python train.py --d_mlp=704 --norm="rmsnorm" --norm_eps=1e-05 --parallel_block=false --lr_head=0.00496 --warmup_steps=200 --schedule="wsd"
Each number is 128 + 32 x the weight over its row's rms, rounded and kept within 0 to 255. Layers, rows and columns count from 0. Numbers have three digits each. The size before them is the row's rms in percent of the matrix's.

# v: layer 2 attention value, 64x256, rms 0.127, rows 47-63, columns 128-255
# o: layer 2 attention output (transposed), 256x256, rms 0.143, rows 47-63,111-127,175-191,239-255, columns 128-255
# gate: layer 2 MLP gate, 704x256, rms 0.156, rows 0-6, columns 128-255
# up: layer 2 MLP up, 704x256, rms 0.155, rows 0-6, columns 128-255
# down: layer 2 MLP down (transposed), 704x256, rms 0.142, rows 0-5, columns 128-255
v47 101:158161152140089126054102122136116155086174140112084084089145087133110069141120163127126166135120067121170157121097180184144105123169092087120089227176071102135216098148131158128109171182143122140183132133177153137119104188116073080144106124132165139157168112131117082068146108104149129096167120123126079169091142110110122150056121125103116147102123092124129137162163097120148119157165
o47 090:149105203166097163150097118203113140106120091094109148155205084128120103120155112143081095134153136099166122177142100115124179158130119096126148152089158113118113120096155087160090143151111096132143173070148107131117131189134129088157096165142129124139212127135091190114133124202108104097150155144123153100130143107076115144113120119132150144135119118097108143171182131148140072129113
o111 114:157128142169139129127092102113131134137107164101122116133107116099106134128105116114133211148132162146124167165141096110122055066127146136126097101172130082096144143190120172175202164162181136144124057123126078092172118090046072158139091091129128188099094133116127146149144196087151123140115142136180110113089159104143120150129089072091122165109115144098134158093114160122120162139105
o175 094:100120131131133171132130155099151119151120136147170146098134168116123137134105176099161181088157164192129139114089153068118087100116086183133091157117146129127113109108150134121137099107097152147180144103115135106116109094170089147112122091125193122147093122126169086158066154141135124129119147116079147168141116116197153144130102170199104135196087099138136077142104139131103097161222
o239 098:093140068096162145134192180123123095103113108098112082136128126161155163136135123157137121139073141131116076108098047152158112061170123143122120162078119172194116156136061102118095111135100199137132147198138141134142226120141133123091218111122010107108094148107127136156164052205118168105093122122109109133151162147108110108114126139106115096119139098147119121100098116123160137103120
v48 101:104159120072101166071097097135121156068068147118121094149149178163137120134104124128066162066095179135132172126148126140099140122116121133176113126121136114165089161158134139119121119095114131123149130110163153128110175069149167144158116113122160118098115136130206194110076077152112109104168116129162116092144134099129122123123152063130127161129155064065091121112135166129115190153143
o48 096:115142086085137112114126133201131140175092127105114152203067105130170100146101107092087097138108164107150098107080101119125129096151132150132130186164126159183185094090179127144068128135117163184124177119113157097163122168080161108086121162117095111079141099132157134152124182107156140118114130123105133136117163150159077169175046102119114174141138178175075099123103147122103202137115
o112 117:199188057102155144147141156079193119180060131148168103091174117095124097097156151184098105117161146129112101166138134096141143116121120112138150103118115092106136069189076162086092152145147153119154067120088110128140175154186110063126138184123066110150125117150114137144128167147116122125224112196156106072124130054111091049147110082088118160126116161062107112154119093135159151091106
o176 083:123063158129046106165146107150148119127126106130162119097119132142109094190138197135153212140109069099106164102161162118181123100154059136076107071102147133088117147122103079093099151150104116107119116161131124123084113077134134153114112127086126067132179127144172140082128149110142157081127086111160115099155165128043102202085108145142139146088147154133151129174123118124154102113140
o240 097:112089115146094127129117132139101147140133111106154093081136175148135125117118090143100119076141066150117107166123167172104147145102212151114100128144133110167133170108171122116148081099196143113159126131108141183121087159117129168135153075159125107142070113128154156151169102112118078227102155092107136168126119159158217141109183142128132055192123076111136167118155084135080087104123
v49 104:105096206135120077155087118132149140131132134176164142157189123147120134140143208074119148086137138074100219158141093146133172117153167128165120126144133131097164136108143111133133110150151087077182158155148157157123157127121087058096098135095063138078102093127169190069194142068088160128163138114098160097173082148112169075116089160078101122100128112117124159133126091077117074096128
o49 092:117170101189134136223134040165159081138063135092097093122134086143169117140196131138121142141135119194123095115129182100190112142128199165169134098187114121162112175080141141133150173130150098195126048087175104127152088115163176194105114152111146139095135107091112141098095108098099117124103097134157126123161165068125165114117071175117090144161149139106117170129133106126162134182145
o113 122:138068155134131103120131135155137145146139126122116113139080148113127138105081124169078045132153109082055186143172148143152090196210136109122138135134100096124143114163211070093135052094079093110088136120105143085114153139130117113106150095102133128132140132125110160093159109170128100200166170119128161153126046085124129135137135125168096175097099104123126076123143130162171114088124
o177 100:142110136118120180172142131116133134123122175108145117113183117088099129144131105089179083136151179083162155112103118140087177170179099167118147059073159135099130068183078127121105140152176124148118155124171070162127148130108134112096111082092110150149068103180117111175091138165078137110123084134136134145088073153115080070127170096126145128120131125130196104214154085137125144109148
o241 096:136157095142103148073066104102156141115183083162136150176085181190105113131137095171099141160095136110131109140147136138113129122121105131122130173101168171139155099128107234161097118130114150164137153155095147122105069163127051102099130131111118088081125139140114078175119181107141120111110127083100106128099149156129156078083154119137146066193135164156125120104093205119131051185130
v50 098:103165107126097065092136045091127088182141118084140158131124157104121183094090143140078142120138136063083102130183120175095130183197147099186184120130101127109111141117110146144124103138110085125137100105162113134130153166072108131085151169165121124123070152179069133161122116086161153194119132084199123141065101152153138128101117135121130181200215166138131130131189117066133123081113
o50 093:133129046134130085127128155160096120124069102144127113088142144082146069093131156113140190125061172174092086120125134089104169105114158145098159109125109100227150118110156132093137141104123142138133181120101060100134137095092152118119122139134151113108188078180151086133115158176096112111196125113116115116163132166122128097118077094166104072113090142103134140152145126150136109079157
o114 123:117124070145134084067162137126120159157153134158155120178096126083114177176118122115086127212207152114120153119150094164137121101234104113127128146100143102130095163109116123119088136167093139154189107105141109133146119108109103125130147129201085096136093197075155112140148135124180134146120097146162127128127150156164148083099158088121067127126077101128115198096107166152146109103108
o178 081:094119156151156151092165150135163101131151106167227126169197115148125168124206108140125080140115146114151065105117071139112166121162088124168083147113162149099142112190107078169137091103146178117162161110156184173087160165106139076144140109101150129170126151098088138171113117173167146086119106152118149133063138115148109204153208100063108115175150110140168078162114124107147062147137
o242 089:185157182163119184158098140150169152138130204121083083109161168152076101157099120148082188065113077046124188111118168068108109105127106110119130146111143142096186137174127120104131175171147123104123084202083127121111123142113158184148126164148152138100209140092157152161132120120118136159069156069146179078137062092142146125154129158162105097132119143156064136074088150151145141145117
v51 100:094106176178115118151165190121163096157062136126172123089155100124055119122087143152158131115103127163172041140103128115169107174081144142158095164167194139152129099127097143134160124139170146152123152085167146042168079132139126105154145149113126140102191126091178135111119135150110103123100153153112182164103128115149092090118156153066109135149095129146107153187061080199134176126160
o51 105:081195165144110063108154076106164084111144113152084114134095187128179117155194142150080178131063081115089100145184103143133108061137115149101118153157096156126106149093150122125158159118097059133085099132135066101119099127133121054102074063132131126130165112160058113157132142082150197132094164070111132101112125114128132120085138121121151120076148108092119116111141132066147107103134
o115 116:103154116161084093114095148145129088136101146104107119162132119080109099086132160114133059092122133065178142089134106128155102126133121172163097099159135176120123110139139132141124092200149122113155181108086167196155081180130109185155125110173152062158116172201114138155148098151105103157100139118077096127061126088071130104098124051076105168113112134092134170064106143141162143127148
o179 092:154157086059189167119152140180120144126153168157080122135134164128143169096067123186152167187177154123151093131081177161121110150112124084074135086053132103162157046122132146048120177144144136099118122117169123073089154149141158125099135112092120114131122113066072157111095148121186093104142101147200167165126143148127130174144077140126154076104099107168121076166139087159146092121132
o243 095:143096137098131087138130162121154203154094124080115165110105066096107102092126125136126123125171108129103147136166145121133177163154122073165155107116152080119149152078146125159110159032147144136121164092079177136139188099139143178092103138095083114116166155126189110070155126124112128102125110141097133135182181139133125141073102178114110141133151182145185151078119138086049119132123
v52 102:148181089100170137179161123138122130111111148097140116142084088124145153114159131127108099138181141200162106076146131107124092170109122166128060111134117137128106123128136132122094128128212161133112123119088152179189157175180120096106138100099101109141055103111125098084167170155148127146164107145214098114136137105168079085040091122169086108123083102122131167128114146083153140189148
o52 104:089138133140146208105154152115121120144147112068159102110131156103136113077118082088144131136122098139120138122112103100127174133152134126093195187114092121081159133104154143086120065171137124071102123133162122105083159124148127141079152178168124208138151150106107098101138138203155119119128107142144115186115128127114148092143123152171108082139147081116104108057174098121102122097152
o116 119:098238176094133172146115123123103104107128121068059093039068137157134151146176094159152116054131042104143145171120197147113121142143132094184104190132140092151120125120120129080126103108123113127119123111183099136144136133095169105097081089147192093108085159080189153124146083131119160121141139128111134165114145127211112196117086095105164136129102114217113156131120120137159108134104
o180 083:157102106098135150148048082166124132168129132141143132185128113106149131158159152092099096133109111139153145135118154116220085100163125132155109120112133103175112134116160149164086181154145160163138168155090183169080102095125150120168116143163220122082097084123116130127045103112148108208120149143123090150095115140083126147178140083089159110154153162128132078110087181123216118165092
o244 089:177052134150139086097177118090139132166069113162124122109133096116130156112176154147126162134114096129141099089158116122108139065123093116117123117163059177115134165147114082158160139103110136163155149169073092054118152091175127173151102141124072084191148107121138136123161101109110129122098080189126162098165107124080134112053081120113139165105137116182109133164123103110081152110091
v53 101:167116120126080075143105201116114162153113139094165128131139080116137114103097172236166170102122152127105091142134160113132114136112136117143100100113136123117130138106137139145148107166120087126102129159080114112121142124113130110132101116122082122108108136160122157160227089131070091106075108118113119168147137091104117135121084065128125107184142128144122143099168187115116180070129
o53 099:142096150115174113124134107111127153144113115145097132104161113105175119128093069098119199098101115133095111139081159140093117091069140094074124165102113156163086108129131078105094127153135125153122197089135152135173108102155170055152116122083208161127220147070111100097128142142101096142097069115134165137128118168150101144112156196110117141177119173095103132132174108178147081137088
o117 117:145170147130091180051122135153094147142154144099134130118048075168125168118132172129180095130138082167099165106164132122090150090099147150113070127107170132169144120085123133084107146109146129071063094110122098105167118129159159097106201137107151096129111143160111153073140063176175120091144150094104152175122114124130135149131137113189111134144167160084126165166125166070120167114136
o181 093:087126100137130132159076138165151106119136127133162173122144183114086105117170126089110112116143086141143193134115165130154165182148103157164166098177126169149134068114119179162115136082175129086126102126152178106132133136052083190099108120111033085185123113225162102162096183114162115137153150124131089124139132079125112105181120082104102095120133098143106150170049119069121134115169
o245 095:112173142171152085169164091128103072130133168137120160148143095128142105074112162144155102130178129125134106114131152131088060132111112108183193114144125102078193149171125106127137153181106117128163135148135138168030146138169203142127139140104139164184159099065153133170109161055145197172152124147068148127141138108128098111114188113152145103050156106144181121111158107129139112120095
v54 103:109119079111108127146122117110096137127125225141104112152120113143149153120140158159096118103134152180138127079094179118124133094125105175127179130147147138127151094157144058097130178175130099129161098137114098096101132153128167140157115164087089190171110168076126113156132083099121128116171098128093117104129165132088186162193132154200137138192139139141153142150127149158116129093152
o54 097:139107120075117150135129155101177089112069104098088106136143117144158178078134190124126158123123132192179089158100169133110111236165115126088117126067176133161138113092147154120197169119138146158180138167063163159165120099155147149120113125150082161063094155114092157151148137155150132153098160155180134111104142134135158103173212073111152137080126081115141124179164113131147106179109
o118 120:164083149107153113129165093072148157137070097209115183126128108185153179131130088095062134139156033149098160145132178130117115171119123096084128177164076142095168148095075138099085126168157120051131129129153180161096134121169191101159166181166151080123112168136112120119104079095105175125147192084107109093196131074119148074163083157153122200124130088166140143135170076096162153094162
o182 087:116119153112146124165119096112142113077165081059172126081118085096155076138099123119099179176138138117144141055138141101171139039097165114144084104181068116048049068100118080144108175108120106133145147134149061103152136104107170143163129142133144115068185074135159088144117143124090130058167081100116093103070145123071089153101057089113097108153129145122094119131161161130104108090062
o246 093:139150136141122123101162158165086064130127146111153102140114189104114134134164093118196121100099099090131151091134091118124158146174128185155150121118143141174126124170162164175119074091147142151068152142150081139082149088115093148147170089129105169131111148103152141153120132155123097040084112178098134177103106146149060174065162133124119127118168134064137079120110153100143124148160
v55 098:152178141120103089141119125161145151081168175171086107106117079133087127113177081135136101137102220122153102090179148138096091162132096044127122104131156127138107125137147133115164145108100113111179126075157131160130100079163138171139134118201131176144152141085118165105136118089116145101082094106127108093143133100139089053207119106117166117116171108112096113044136194174142139126073
o55 104:097136118122148082109171175108093088067159073119091093106133103102135144140146094139139024104093154125106163042056130149171136077121143183087173164091110113113113128128124154087115148083135152118129152143163082092161165162099172083166167150116136087160157131115125109102091157105125049162202155170193149106102148071104103161184113113164139148077165122151134101113133113106143149122162
o119 111:099094164132138182164156086122124112170118135167192188132103089143112130135104145102089149102098122142149163127104117100174127128141139134151081077093152170136107125046114138113050153186124129058130157122067165098157106196213163095085053145088173123144139150138221140104053084152128164137096132145146164101146119203118051091125183137146132133108109124165143154119143092144085148097148
o183 093:218063119056108163136136126153140129130153134091137134090191128142129166096119088123107154128126088117146085145111132118098163119161130072128068178118139131070169107163155154127141138178112129135190148093122120146139124094144061112109104107156146127125149144094066141135226144116142112073098142094042047182110084138173178151129119181134119113151092098090170159155140195113151108157110
o247 093:199174113175137116089100145160134154116086142151115159120141130148079144113129148095133127172097125105124146145166121109113124150094112093128142083174074148159153120118076072130155153048142142159121073163140139056096139120065161183162103097098096176095184130113103106122158125078171182113073109087104109160142157121052127108119182101084105139126149181084143111168072073117129165167127
v56 096:112149200141119141154078120138131141060138112122141138147159133157131124155134136091159141118142169186122049092195096116110182073089076162160106156079111126077126128120087103142131147131119091152165148117094018105137121125179155085094160158120142125170112094072118130137107077162128099116152051143112152183124176132093131127114133147105108110170124181145155102140138130096112039095113
o56 108:150129147185112130093141096104081095152087112174113226130133098131139118116158150106127130129133072159188171080142184153161153180134136124158109163108111139132109169076133125117124131062139136102081151164142094147200165133080136162081118108132141092160160182153095093129089149129112077157138126124104153115151168113045096107149102140132151102121110095194157180091140091115119179083137
o120 110:139136131089170151185144107178177157114153106160170134179152180122108171194095152175111130090147068097135116088134159151132119028167131118161143137133100125110102210112075139148205128148108096070110097094151078069133156117130141099145183148116107113119095136128133168124164115085161146175148104141111099125163139148090185087114100114134122119093123092137112145155145106096102134157106
o184 090:106129152085092106125112128102138158110141158114066092123137113116100103110143128133184170044063171104102072133141120132117085141143110097089147122097093130114111075163142113118150107130131104204127144179072154131107097123154160112211094118127151120106092099146095168135115137202130165046095086146136169124076109143140116107066077156068064144121153108105069161150211107167160161126119
o248 093:125104109137127135103124154126145139102185120085113109121086169140065134091125172126124160146100191103117139185078134080117156186081103138101080074156149085128166095153142169104106144166148173168182080050090126157088119111154148111115121171112116139149098164111118117078153127134140095106151170136171103085140102103186130146130113164138161127173174118172137129139107142140135099094178
v57 101:118130153149170172135141110140103135161101164103166140100097087141141135095110147151203067106086148120126145113140111105133125133076138138154160101080114105122160137091159157139138125167077172103156088073172118139147124162074138175140169121160085054126153100084101082137141154072203120105076132101060151092151121100213105122097123195141076100145072180096158120094145077105096166155121
o57 103:100102148136169188109120158141145097154064064074113088176081163135122129138119151138094127152104118169122071090125134133147127110127141095173089116169149123116113088114119134179160168125168182164190084111062149122144107109114192188155149086093166169102170121116111107156137105149086068071074133122181079134116131114079125128082062179158139172078104138093097113197169109177109119130127
o121 117:167181115153165167136128097155099147059138140150141137116155094145115126089129136145169091084136174171205172100140129161140083181110129138161203085093102097159132146148105147081178117146115124112172113132182135116123108094110130123122113161130071102174179098102165131117136064204099138135175104097087154099103176105153152118184167087152129129164204181136078119107163187123139148113101
o185 089:183093133083068139062162127082079147127135095126098074110120185124099171095169098160136138133128153086126117136061158108098187117126127140072135197167133173110121083161205157181062138125103119136121141105138120156107126128118057138091093147164138156073103139126081115071109124180149166166175145109105173102123234145197147159108223094143103081145165119125194168079077109103161125178144
o249 099:148134065173098107197187134132102100142173167167096157060161131093104123194120137134101137096180128102098146158136149112102075085140125169101113143105134074122084147087146066109088142069106150152095124177085118063097101091109120091147136099163140169197064183052144168130154172074188170132134149107129108121152067172100115150212071105073115168085137131118130119158127149126137178106150
v58 100:123171121135125152167204098141160137074126126104115101155067170144135180098178152071154146113114050139076124109166112119095144135131128175122165177078175150142123098164146181162142122154092181121123161065114166117114079169093115141164098136139113087140087160110127163144207095066180154070092154157103147099145117149083116147121113128070080101129132116181093100066129098118166184121149
o58 097:151157183124180087172097128162138116140169085158120183150160181085112124123159079136125093119107156144126151184071101117123165150175134093140129057160081084145109078112128078101150115164138091084146087198119143137105078113175099107101098146131131139134174089144201144132084098125158121103096119170099160149155080129135137117145140096148165149203120084093138104105089114181104055116099
o122 117:052152080122122125178163164133123131236119136095115123119116197146102188079153090092090150177179146130135111098168084154129178169140160131094159120126129126088174154099126190072169092095115157135192156077134098154119189117118135160147122149063188103158153149135125179159157124161127086118185096115067125083126152157142092106149115117087128157055142102170134143164110128120091146086119
o186 084:117088109112084078132105126123152172083155110145081142073132134069158076159121197086150159118140182132101161137149154133255078145101088217183147128106158172131127134136172137144140072081136124123064138139170145132126105113106163106111131070148127135097122082155183082101090151108120151157113163152157142099137148089049123118108082087135129118098125182149101071090153150139139122157136
o250 095:172144136132101116095103136101100100068143220120120113127104111085163109105075146193128122096074092102137117183159152115110118071102120141079096101136113095135078117156036139118087151123141124099128126138109150151150139085190104112200165162151106145104161158046052098150167094147112117105160134076120060169133133116159149150129144158129092057128090110147155170157162126075177184226138
v59 099:106158157178141144135184101087124128157110134135131115137168096142127167122163096152134143129074153144134093147150137069149120084138110128145142158176111188137096181125137174159096156162156112153147137069174130093141128122126108104157061072145133164117075112077085107160092147073098123148099105135161160061114144125158133147204141078135153106137170150150164152173104138053078093069221
o59 096:161125101131174095110100183139136095137112096128125145093175114125102112048100147177114118154134175066151151086111156124121113116074127106162149131112139084094120133139088146133176094131162124179121085121157023173120111142141187164124117109130150038121150113131095140142107113166149116090115165135094142134089111098141173121104000165112119111086134101102129087193080188179125136123096
o123 120:138072182126115153142117084166143073061143122088106060150136078155086135140129167157120164157117106121133160141131176149152119129134181122097140120129069142159133108113141135100093188072054135105170158148152200088132178159100129183173165065141112104128067110121152113091191092085148151162117096157140100140161127082117135153170144077091166159157122111097166120150082091112090138082088
o187 090:075148162121091124162073115110133088146111143110110176106067153128168128139079118052107104073106089145108145142161150192158137228124119107139105165124146132194155088102169137149091080156093125153155117155122143148121096157162097048141110133141165102171196140132137082144093168146101109104160155156082089173089123146116175074160113139166146142145114098092106124048099117130207155145153
o251 097:155133087090130110097138145175080196110142145105101124144134126122174120129155147113180103128155125171163113204142111108090142101156134169085156074106165195146087174098142117126181137144166123101102142109087135110137133075161084119107158205148132165113118148208100144121145151109107146131131140117156113120122177098052064107098181169151126136141113173149147194137197092132157108202098
v60 100:148136120104110132138132109139128107097146152146078130106067139098102144117128121118061116133076150161120137117076101166155128138141074140123170171102102118065140127148141119144081098163108113146048179132144067096116203146132117129074087084080098153186176114173127122135135160133118127085102092086113099114130112134108122134100129196111147177132152110085117124140147060145134087136160
o60 095:114093156120104124110121112093159155128138158094130103126103123107155128113141133099108106155197171112154146118076167117190154158059119080113175165133114101055149123129143149127120139128230160156102213128047144125170118109176136122116161090118164127161126070058178129094068112145130126181103176145123090160143119127083123142145066128132097141144107150160156164218133100098094133138154
o124 117:193109108160178128114090107151104096085126076158100113171118183145128104088088123135165114080103163113116101171087104145130136122182121148114094180131107131129111106170177118165110097163083205162065181155198127103105120149141163118098122042134134131128130141162124090177204179141164135152165099155153102130042080138089146131129100153172149062070096152212186097106133161146087158134108
o188 090:150181150160154183088123143149115101094093166072170159125170122153102152091206180141138078131131161153132121108164093135161128126088151104147106119052162116152093182113132149099168104090135090064118113137131120113123139070158123168130185153129105145178097107145156113102148113117204166142121182050111141160137167121104126150078132147159133130133125173107120107093143159127167098090118
o252 093:047161108111098091155156120111107104159187092114152161055113071101140101143056095158091124147140126128077086138151092150078108117127156137133158096117158137134124129098112098079139160149127129160139094131169166160154135154122108122131114207157146142179131169156127167143096115102124138130086154151128174128165189164123125063145133043138146098088150098062101113105092140106170135147114
v61 096:138129131119168090133203175104168139089109101141079136145134066174140134109106124124098115188124100116121123131168100096043143157152113089093074107166121166104088115097133158117135101129132131167107192169062120119132080090177120119122155163183128143132117108141109182131086097108137103161164161101156190174132155168077121044169152162156149159162160119120154107171131066123162086148138
o61 097:101086159073098071152069086143119183160146142147145135081119160135132148151106164091129141160123096101056130106077115123177158138110117181150093113114126143121150123156101130103158126154133128142150112114171128081202123106128129099175092169167096098140120137091138131132123161051119093115154112061174075185150128165157117142143200123151101126114134109107108184096098110149097174092223
o125 108:164155149130156139113127083088104111111120088146127127116157140172122152153115107181122069182097068085151140133141130082149160099134188099188091103138114147146138064125090092159093154191126139156133098128116136073158145128103097102137124131123095144143146097169070085152133119111151114173098120200154094137176172150127123121072201161107181166076124093140177115112099091058082084152114
o189 092:058161117104096088144107123095120100127083155147089103128122095079161119116125201149154159122163168116118099086155127094132074134105105105117160097113094140149159147119195119168139122106093067116142126131096119205096177147109142238136138099137117109139091133148115118100117084192140184112112167133120179132158102124109078136156218103123093141183114071134140080093131114131112136130094
o253 088:153141092176107126133185160167112043132137162065140127116145115069088099133138071121084167007111126130134152165129118135126097148135141166093170097117113080130139116098145151115172110094149164136140109142106123124059058136192163084122132130244171149158182165170178153133164122198124145080139114138107139081121152131110156134159087126107120133097097124099137112145126173127135130146107
v62 101:096091125198127155166163125164126060076170080183150098174150081100116114162118188091117157150105115120115114073146091145121114101086143049122093186103150113107135124086137107115176104131101162143132093068166222110149129130159088071147141096123121123124069153145103105130144135106157150162089128156116153133142067081131113098153113120167144190166153130128121114162089115103104063108144
o62 103:111122141134151138129105132144107115102153062097159134088128173094128097104083146148154107109122192094112143125152096109118162153078145094179169124140102115135128135108143125156120140166107094130157126137160113136115147086150149137135130117115109135190072103109060138160089153135123131123129138123071071128087089124157156214064122153145158120141152127154113159145089130090117151092108
o126 119:149103172175161145212111108127093101130114046116142115143119152092143150189095100161112147157137138071171086052097129113156114189070152125081110135132185096148170148134112066101063114142109123144110138162148125130146132115147125173145104121073136148132161080174138164139127136172056122113118184161148155133185100134191100114171100159101159135151092118085086194180139098135135092148078
o190 082:106130107177184116066133164097145185134145116111089124087135103182155174052201149108107132166143119150129192078129132119050060155170180098128088116118101145091127083152132114095112134077157123128092070101098151160073178131132131151061132092142102080067102189137097102134126107135160152100138109120127101116123146115148138194067124204137156199104162192092146135196091179132144138153128
o254 095:138125143073114113107139169121111134145073185167128107164142124157157119088148125155119147134189109182090170134124154159133202092209082167118129083112175141196124161166118144208129110110152147085108117101061138137117130153097099103161148138151083123124158152085158093073194109119128097083151106108143110089158160102059100053126059104126120111137151064131154098053110102135141093107165
v63 101:125133171101090161116162116144105122129165076157161189140098165108160081135152163156191118130168121080160141121113168123118122090094134121105184141133194191170072120125152123116168141131086085110153151118141119144077125123158070089089197128132127168124141155151106150083120112097080163105172106132170136128088131123103128120164123159147171160135140091148058141126194121155090094191150
o63 100:129109110150129114117107140138130145151074136078141111128127113053161121160164189088091170071140105095120081149087079090134139124118147175112120156131088106108121113136156088113180126128154119148125135147167127092092126119116117104162094154096095116111120131144108131121174108218110130097156132134092088125112155089103139087027108132121143151112144135084177113092165088041102161136114
o127 111:117099138133127079119077082149117190104126141126129146136162122162130113139119157104143162134146098148113059138079141131128146139069121104111134086060129079112184088147084166098112161060121124109098150094080115128153117103171048081113186166144085149149143134114153186148122149115079104112089089074074174162148191163131095082127119158102169186159109099130115144190117176151159079176198
o191 089:130151078139157137137189100186099095163218081119040130135166172151121156076178168108145150193208134066143163155089165156079105089105135101099115072143139127122147135119165164095134130158128131107122103105101111160151195120135170154134102102141148115093094130103118138126141138122163135168122101098125135136112093125105115141129161165122140152160134030145179135150057110091160155135090
o255 097:178107139120157160137168140142145141055084128146104076130055155142141138167105111153149090140033174091110133136149154137149202171140115138129123103176105106081111119150118137168133117152122135159118119186174137108077127164142158179120129085105182119111138130160118147116053093117120138161125180164167158100152106171214114148201050105145122104123163121155143110108132093142086108068104
gate0 107:091171104127122175120158115156187128151104053170107078130107130131075174108220152115184117145099134224097182204146145121159135113135140166136111163091165101139089106167090110187089137123120116137104179070170113160085119096123140105136139166114113106080096100132127113075118059191124117149132091155150113155105097140085150095115139148139173098156133114167180103126111154146173135122067
up0 108:106108113119140095082091155119153144165118175180051125132116137128169163109108082077154149123126088107118158165122073077122175126162092164118132139125127104144145131147162143158142045113087160129212092178100136179064166077089092169111152108189114114136146167150077158104112185160115131076134177169101113055143130135140096081095104083096147178118128091147137172118137130058105101105148
down0 101:129115098110115099117088134099136183116139100146114190126143104088199058093070148143107098120158078173094156150159149072069142147115142078143154153167145137107106190096143151077087153182102108111058100133147120148190076066153138135118129101131101158113188153134130172163150126145119121070175110093153118128112085121126122121173085128113166145134120137091121136100097106183070153146107
gate1 097:119131113126101101114150110102146188135155163120108118164087089152166099118127116135160114186058155112102079128145147137114127092081105117061141078128146158143155074093106119080163111133156166124152059137075189130103086117146129159134220089199133116134173116099156119139081157103133143145084141176134105114107143096129179150135073109076157194191109203140130152134122125199103162079125
up1 097:109150122120128144114184130129133194150172108140198085106158095097192103068121120053175125105135067135139080100173129077136144057108102164128092110150175156142119183169196148130146105156119227113114146121077150163146124155123134152181090133150066043164172109114187145133123166129119130162147080159128132123128143126142167087170169110094080130158105131140142099113128130124201115145162
down1 094:143146148126163104195126147087107096110151160188088128157127109196148149150106131125193146155170129106137152168072146113109157159137118116105117135157142120104153059023084137094107077039149077101112099113152109138134085104174133145116114091093127119136104136119084174062137124128125109135117150156037065110158112156159088087114132089155093149093115137180115138110083108165101192129151
gate2 088:126085166148139126125190130164081106130126149130118133119119163163097176108085108121140116104071099133095153191134137170091170148111055136114145147136142141206147114135112188161118120201064157122137140143151128144113073107081085142087093090111114159146127154045146190125174156146105106180138160102081131163174141134083106138099103165178131136139135097130150087046164096111173102199106
up2 095:094124156115129165153144118161116167096091098119207187170100092148131142166085158118144130110111164107073136146152080115175070110082132189140115125167187118165125116077104172183132093140114152080179080118129096163089162150127157114091143088076063147135102125158170106191119112122091120044121151122129162061144061143116117165149088145128196110106120078095065109112153117119143103113126
down2 094:135195167168099129154135125110079139090092164128131163115138044135165155096074139116128152135117163142134147069140119140064139106114116074110132200172080090137159113098150127104134160105162135141156164087123028136131129109208148173151092132160183143178160094131066085063093132121163137130064141156079150133125125129156095088110109122177134155156081079133152167199114103132090107060101
gate3 105:104160151220117128128162138029167118161116110142112157148078120108116095172084141183161091125116142101063206119123177175131137112072176141116101171144100138195126169122175109136088098176143147111133134103190123153146123165092174115166119153108089084162080049154145113136126087111061086129125127129166168142128108085146108172104079154148104167130146134130147121124119187151132134108121
up3 101:135123131069137130113127087143144106134124147186094071142142184138118170118122135102132121113109167132117122150070146146111147079123092164140184115132089144111179149142121120130159103064132119115132131127121096126171110100169057168126108181071135099162218115184103124142174149148110104121092095085069139106151175152123157166162164108125183157105090085202131110101095138122100106175084
down3 105:116107107084107091152103142170168118162171091145112117176131190121081129095118108090155110115185131156128090138090079119067082137135124088130100157095067179091107119116095131135183127096116168146171121179109094075125089121115124165118154110086056144179148139154151151154167086114153185131152087114117055174121116152142091115178137110128114101052173063116148092135065089179099147110164
gate4 106:207147108146123104076156164122118073129095145113117150120100141150120124112145126184148075132151086158106107177150108117145069116198188085077136144152124154122119081124163102176152121136135118123135140119108139136123094119148134134134146138148069141105147087091133123123109197014136135111149126158135143154065086142104144171131118107108062112130062118147097192111124161100118111141115
up4 099:197077136091176125171134126130103094106101101115173128099156095094108101096063177112069110118137181070182056150124102136112126117179082112094136087105100116161105129142077118128109076224186188185161060081173094152171154094088162098111100146097090141081122089133109124146147182107133108153151085132137123102104135109203124090132114133117073113132079132127120116120143124116161153151097
down4 097:174122151058089197077071105091104103140146103105177099137140107118181105163108163115143110122096144160125090103156094148159064076110107132112121147099163165151133095121188080136140082092119121177159164098199134144129126103130116117145140190168150151131113134118200078126112094132134147110117139164134114148136168129117160082063099167151116088123098191179106129114167110056109134163070
gate5 097:138125107137180084146076124126189134106131131179065078184103080136163091123134121133131099129118177162128137125154171118122141082158215085094100131141140126132100191170105144161117089080113153129146096106099162117111094114098126195113177086139121096185082121131184146177119177115130110135138187210115165111144127106114141133132146115148098110132158144110149146097094097151127142115071
up5 099:147127157138175109164140167126171092146150152192128145140139084142102163119165121118119066119176108116132136117136203152099168114181147089196166139185165119122125090155122135141142138106136102150104144137155180152141082140112147149148083100089141105109100125214155118125138173084089132125087167146061061192130148123171149110119170096129149091070158160123116151111101083178149146102116
down5 102:156054111113088108126103164136069134133092133161130131120170141153182049124098055148102127188120073180169113109125141153085110122140055121170135123092132177107114145119096104096139131154082078150144144131158087129144111101119207164150151120186118122092164134148134133089133074102166158105117140092144081065117160238083092119143074125161130113189097122154131131174084091118154116087170
gate6 106:164165155105127080175102087082152130171125110124118079093107123161141061163158124113134134135118069130130123171064172134155140159096175086080150126152129180135187129083117101103070150091085151020157128106114177145179108136137134087126157111109174115131174042128137102053095139132102144086149153148158137140073084183165076138134172081117121145125169131144157135106149131107074196127178
up6 100:115104122127090136152122115135120152122114167146093119118082123095160140144127191098131103111149132145143165171084100207125089153123082140183112169095093131123121141149170115154075015159089145195065141183152152115130093095145181084116126092137115100178154166097154117121116149114154157122112092119121160123121167113150138135105096096207135128121090180133099108123203171142135188120151